Weights of a small transformer language model: width 192.
Each number is 200 + 40 x the weight over its row's rms, rounded and kept within 0 to 999. Layers, rows and columns count from 0. The size before them is the row's rms in percent of the matrix's.

# v: layer 5 attention value, 192x192, rms 0.227, rows 132-148, columns 0-95
# o: layer 5 attention output (transposed), 192x192, rms 0.186, rows 132-147, columns 0-95
v132,098,195,274,183,196,194,207,146,208,277,209,194,187,198,234,202,199,200,254,233,181,201,184,231,233,212,239,206,187,215,175,192,195,173,154,145,169,173,269,167,151,210,219,231,190,197,199,195,218,168,195,291,146,225,239,269,236,200,226,178,156,226,189,238,212,212,151,188,128,181,218,232,261,220,272,228,225,203,231,206,281,271,213,156,191,226,199,152,220,223,133,205,185,197,214,116,183
o132,096,220,147,255,238,211,206,271,193,130,202,212,142,236,227,219,182,257,174,187,182,218,201,231,257,270,185,184,219,207,248,184,181,270,256,172,202,186,56,213,216,227,190,174,279,106,210,210,130,159,257,182,220,218,203,187,147,159,161,199,209,171,192,177,275,262,272,227,290,153,173,181,160,203,221,187,161,231,182,258,101,192,213,210,225,182,233,205,258,205,204,194,207,235,171,291,160
v133,097,219,277,212,131,226,255,207,150,154,187,212,200,242,144,204,172,152,149,219,163,208,186,213,242,272,214,167,161,148,170,170,222,135,157,229,214,226,162,226,193,168,184,188,195,227,259,229,225,200,190,223,248,160,173,175,313,195,153,180,161,224,180,209,97,173,201,216,191,232,222,209,191,149,163,214,235,160,116,152,182,242,163,273,171,224,217,198,185,223,210,225,211,166,217,228,224
o133,100,227,214,139,216,144,134,190,255,194,188,210,190,176,236,180,215,231,303,253,213,167,198,150,177,112,223,228,235,218,238,309,206,276,141,104,224,191,232,208,207,182,159,237,195,172,217,218,222,229,185,227,189,205,194,299,137,208,283,169,184,200,199,194,256,192,105,232,214,248,222,169,201,244,200,145,185,229,224,205,194,131,217,133,180,174,252,253,193,139,116,167,157,126,209,170,217
v134,102,296,161,276,233,121,225,203,153,143,179,252,157,164,225,211,192,148,201,151,157,256,222,269,166,210,129,208,183,241,223,233,230,238,212,195,207,180,172,204,139,269,192,143,147,163,160,235,199,202,181,205,170,236,192,205,174,161,209,209,218,211,190,216,139,148,136,221,236,248,181,266,166,162,171,140,217,217,125,140,199,205,170,200,202,158,244,160,162,277,176,177,285,210,201,269,207
o134,100,169,195,190,186,171,141,151,229,224,217,208,166,245,107,236,214,184,177,224,169,194,192,135,257,121,241,192,193,182,208,145,229,111,172,207,192,204,235,154,277,71,180,189,244,169,238,236,190,258,196,236,211,203,197,176,203,200,209,170,123,175,205,240,237,268,230,227,192,185,189,130,280,203,199,188,187,186,229,243,135,190,185,242,165,204,170,170,248,243,216,194,186,249,291,175,178
v135,093,228,221,216,196,254,189,196,201,219,212,223,233,168,272,159,246,216,209,180,238,234,224,152,212,190,165,152,215,245,177,246,223,216,172,236,196,229,225,236,228,183,165,253,221,170,171,249,265,195,207,195,198,208,198,172,164,145,276,219,173,121,230,179,212,247,240,148,158,250,190,202,228,161,218,246,187,213,227,225,148,276,267,136,282,309,218,200,206,159,205,180,236,172,171,184,235
o135,099,222,189,181,163,194,180,153,220,158,224,199,201,215,195,184,211,270,180,161,258,202,215,262,226,204,214,227,194,177,172,194,144,225,225,198,172,149,195,104,186,237,221,205,168,266,203,220,252,168,174,204,207,161,223,236,221,244,187,227,186,266,233,242,247,98,205,230,250,210,154,229,159,255,189,251,194,226,239,205,260,191,171,168,176,207,129,172,195,250,250,214,174,273,120,199,164
v136,110,209,176,187,225,214,145,234,124,142,192,180,264,220,198,243,206,198,164,266,224,174,222,270,222,120,224,241,156,233,271,258,223,191,192,221,183,189,218,227,140,222,165,132,157,195,232,209,228,183,204,212,190,169,166,146,186,161,142,211,158,253,171,104,157,184,194,198,253,212,162,133,256,118,196,240,220,196,193,207,190,207,151,190,230,218,132,163,251,262,202,142,191,170,200,178,190
o136,111,215,157,176,173,235,228,194,233,228,225,223,254,201,150,283,168,195,145,207,163,207,260,182,199,165,205,165,252,102,138,214,209,185,224,135,234,197,237,122,194,196,155,211,259,187,166,123,140,237,224,236,157,256,189,227,182,222,276,156,258,165,137,272,236,200,188,285,157,214,216,200,134,239,203,138,169,173,174,211,150,248,197,178,189,183,217,227,188,145,275,273,184,177,137,207,125
v137,101,224,189,253,195,192,164,203,222,168,228,196,171,228,94,195,162,204,177,288,239,234,161,184,168,307,163,166,161,189,183,178,137,160,243,164,214,142,157,251,153,226,192,218,169,205,254,159,231,224,170,258,224,233,254,211,165,195,246,205,180,168,217,151,229,194,189,189,189,204,217,267,104,250,205,204,199,196,252,217,222,187,200,241,169,184,154,162,170,232,217,129,211,228,212,183,256
o137,101,203,211,149,315,220,182,266,133,253,180,134,204,216,248,130,191,198,177,218,138,179,247,190,197,91,210,176,203,229,216,209,218,277,171,135,198,230,165,243,245,172,188,204,210,194,120,170,181,147,189,153,161,200,179,217,231,191,183,190,154,144,201,185,173,198,168,250,164,199,194,115,198,188,213,181,155,192,163,204,253,182,153,253,206,248,236,196,153,227,142,220,198,179,154,224,174
v138,110,245,174,195,212,162,221,222,153,197,244,151,258,212,234,236,236,240,229,228,204,184,247,216,188,203,260,260,174,238,182,249,242,222,222,257,121,318,187,228,203,145,198,142,107,213,187,212,193,288,143,230,171,205,229,159,149,250,217,141,213,184,233,203,167,195,207,243,186,131,174,210,176,116,208,257,226,199,190,283,267,176,256,256,186,268,182,217,145,141,210,244,174,218,225,281,272
o138,102,173,187,231,153,259,189,201,213,193,168,232,176,259,209,204,182,199,185,171,209,185,176,220,181,179,149,170,228,197,227,224,223,170,207,234,219,179,205,196,203,230,139,260,210,216,169,289,199,123,209,92,225,178,121,225,231,194,230,206,177,258,249,215,173,188,189,217,234,215,279,200,200,235,170,105,118,204,259,202,111,207,179,142,162,195,154,205,248,190,186,240,223,200,142,173,163
v139,102,233,197,163,204,222,169,227,195,213,207,240,277,186,205,196,242,163,218,176,280,165,205,130,201,226,188,250,115,127,238,201,276,165,266,211,135,245,214,262,209,213,122,182,146,177,180,198,112,199,204,152,159,221,184,189,189,219,131,162,217,138,220,206,284,201,174,190,165,223,152,166,159,251,231,116,218,233,155,207,227,191,267,193,208,142,251,297,164,198,186,203,238,245,200,274,245
o139,105,148,301,177,289,155,220,189,231,274,210,204,157,173,259,208,192,197,205,192,218,288,242,252,153,191,226,173,215,191,188,128,176,196,116,213,238,184,204,233,230,207,230,164,213,194,220,211,251,201,171,213,192,171,230,180,218,157,276,196,223,238,154,213,131,204,233,250,245,208,182,231,218,180,249,255,208,212,255,247,213,194,180,195,220,131,189,113,241,256,190,226,127,169,185,148,172
v140,100,193,213,90,223,233,161,183,196,153,149,230,144,171,212,169,211,208,193,199,174,195,281,208,195,191,233,257,159,270,173,242,183,241,188,202,168,283,164,240,251,193,158,255,258,188,243,213,179,213,258,262,129,185,146,204,235,195,137,167,257,168,179,150,220,192,130,148,317,209,225,169,221,137,219,244,136,156,185,156,230,209,274,217,140,225,254,223,150,179,242,231,102,226,193,215,161
o140,098,205,215,239,177,188,288,207,148,201,239,234,221,186,195,181,194,243,200,229,234,88,180,222,242,225,205,167,224,173,248,202,204,216,155,198,230,119,236,163,187,234,217,151,142,231,226,225,230,198,177,163,237,215,209,133,161,245,285,282,198,192,233,212,173,223,257,165,208,219,224,251,143,219,206,183,221,261,239,245,185,227,196,210,236,226,133,210,215,184,263,133,253,189,182,215,224
v141,102,162,228,217,235,198,140,259,150,183,223,199,229,202,142,196,121,208,176,265,222,183,206,185,202,152,244,277,222,139,73,179,201,245,228,156,202,141,183,158,188,190,177,164,197,273,265,188,180,317,213,238,243,170,169,238,161,193,262,226,173,227,183,178,150,253,200,130,249,205,204,201,231,239,234,209,185,196,185,153,243,146,245,173,201,226,166,171,133,213,190,206,183,241,234,181,243
o141,097,166,177,182,201,208,231,182,214,229,150,243,126,237,255,162,229,199,206,191,206,140,194,194,181,215,233,223,206,157,322,148,126,136,155,282,207,232,228,261,211,194,228,194,218,180,73,142,199,165,184,160,182,199,267,239,206,188,144,154,223,156,235,175,152,203,258,205,181,140,190,206,195,207,205,190,175,158,214,185,168,170,234,162,148,186,235,244,164,228,163,160,234,188,168,259,198
v142,100,204,163,207,242,246,150,229,165,173,297,213,266,272,182,158,224,196,191,228,283,180,105,182,206,156,232,179,135,163,206,163,248,161,217,201,246,221,194,108,213,220,228,268,146,212,148,188,185,233,108,168,240,106,208,203,212,198,244,273,153,249,200,144,205,163,220,216,157,191,143,187,218,221,217,155,174,177,99,219,196,160,175,241,248,194,172,215,237,159,224,281,265,253,202,217,213
o142,104,211,203,225,116,165,247,189,267,164,129,152,111,217,219,251,177,204,223,186,176,141,291,156,183,247,240,195,221,221,221,272,238,231,167,248,207,141,137,288,203,176,144,198,210,260,165,235,253,205,247,239,221,235,231,156,183,153,153,208,189,147,232,251,194,235,181,236,192,236,223,192,216,130,196,235,214,225,271,237,214,189,214,150,187,282,199,186,226,246,201,177,204,250,228,157,126
v143,090,230,218,222,233,219,195,216,180,197,233,211,169,117,201,235,191,232,207,207,213,219,213,108,281,288,268,200,169,132,217,169,200,239,124,218,204,176,188,193,229,194,274,203,183,219,142,233,212,227,189,196,211,199,239,212,260,172,172,226,157,204,129,218,166,207,183,250,203,224,127,213,197,237,157,202,211,239,186,119,230,231,204,229,178,173,231,193,183,197,202,117,136,188,182,278,223
o143,098,184,202,173,198,182,235,231,216,181,211,191,199,261,214,158,214,239,275,208,227,153,257,237,154,136,97,181,198,220,169,250,142,117,195,136,200,286,220,208,263,211,189,210,197,170,239,148,196,254,201,149,196,134,164,218,254,258,252,192,224,186,231,242,225,215,219,152,194,241,268,181,233,148,156,241,147,161,184,208,118,205,172,203,147,175,234,196,234,161,210,272,254,183,260,102,186
v144,101,162,223,175,243,147,231,185,150,179,146,201,222,156,287,175,154,160,210,214,229,173,189,180,221,206,297,173,184,239,165,211,245,198,104,154,245,210,202,196,238,205,154,241,161,260,235,175,222,222,194,273,182,193,211,211,203,247,167,198,218,219,186,133,184,161,212,209,218,264,180,227,225,133,211,230,237,120,247,223,315,193,227,191,244,149,207,224,152,163,188,258,189,135,180,131,147
o144,103,183,221,212,203,255,206,239,185,191,134,193,210,162,135,195,218,252,240,121,211,146,227,221,193,176,116,238,184,224,222,231,162,219,181,212,86,154,229,185,147,154,181,194,221,231,148,196,158,180,182,140,195,167,120,159,252,233,191,198,222,236,243,187,106,194,246,198,204,227,173,208,120,214,173,187,160,269,239,172,117,224,169,216,144,281,162,207,229,188,218,223,184,199,213,211,175
v145,093,191,245,219,145,183,221,134,207,234,171,306,171,145,196,169,211,249,209,226,230,223,253,104,225,244,157,236,266,180,189,168,152,220,265,214,229,246,150,157,190,142,179,172,189,219,168,189,215,196,219,187,222,226,233,237,220,197,295,216,153,191,153,194,193,184,132,124,172,172,187,227,215,199,151,272,141,144,207,235,246,193,199,189,187,202,261,223,210,210,210,238,141,184,195,179,196
o145,099,233,221,200,206,263,182,273,242,153,238,107,242,239,152,189,219,195,206,223,179,131,194,255,193,213,220,162,123,218,229,211,147,189,130,180,199,193,243,295,197,252,173,233,237,188,217,272,203,207,102,153,241,131,295,237,166,235,156,168,238,210,142,132,173,239,171,194,193,161,191,157,252,244,200,181,266,196,142,186,173,213,210,227,214,263,162,152,194,197,224,166,209,236,215,222,147
v146,095,240,240,280,174,268,197,232,199,127,201,245,247,231,161,171,215,159,219,232,184,180,170,168,154,180,202,179,184,263,213,183,206,162,232,234,194,172,192,220,272,188,196,177,277,184,132,224,158,220,231,213,205,171,234,139,220,254,140,223,213,213,232,191,259,189,99,194,224,97,212,209,259,153,146,203,245,145,164,181,225,172,209,305,178,257,130,171,138,126,227,225,180,239,214,291,230
o146,104,240,182,130,236,212,157,182,185,210,242,175,214,176,243,170,177,235,238,153,176,164,217,180,218,247,193,209,242,273,155,221,247,180,184,186,231,196,211,218,174,193,146,198,114,303,320,205,195,228,185,213,222,196,140,176,175,176,231,212,126,182,149,162,180,235,228,136,141,247,146,231,168,281,215,194,113,221,260,226,191,248,233,154,200,151,308,165,275,144,143,250,239,200,146,199,253
v147,105,118,259,166,192,187,155,239,158,269,251,165,251,163,109,116,154,198,247,265,271,203,199,214,176,194,230,210,161,146,174,194,265,261,180,145,280,150,238,206,201,185,198,291,175,236,269,273,227,277,200,218,246,216,184,146,214,131,193,161,127,211,218,162,149,221,164,270,244,168,198,284,235,183,176,213,241,199,258,236,205,251,189,213,187,245,162,224,237,183,123,219,188,191,192,134,192
o147,105,210,156,218,250,238,254,205,282,145,183,244,177,207,231,284,220,192,205,222,218,207,157,149,233,269,187,151,246,272,284,227,130,196,246,283,144,197,155,207,180,248,245,238,230,188,121,158,268,175,142,149,164,205,157,247,158,254,154,250,207,167,234,162,213,166,189,182,151,251,163,119,155,233,146,212,198,155,224,178,186,195,148,205,297,185,205,217,196,215,248,221,239,194,186,233,192
v148,087,218,179,213,230,189,173,217,141,201,249,176,223,209,277,240,174,197,202,240,259,197,131,206,161,199,199,243,169,274,193,252,273,183,140,193,191,267,196,204,237,174,134,180,189,209,191,214,177,257,269,226,242,279,163,128,230,247,220,216,203,225,235,218,169,194,213,241,175,207,208,184,263,238,169,185,163,196,217,203,281,252,174,268,195,175,101,290,175,186,178,111,199,108,239,151,179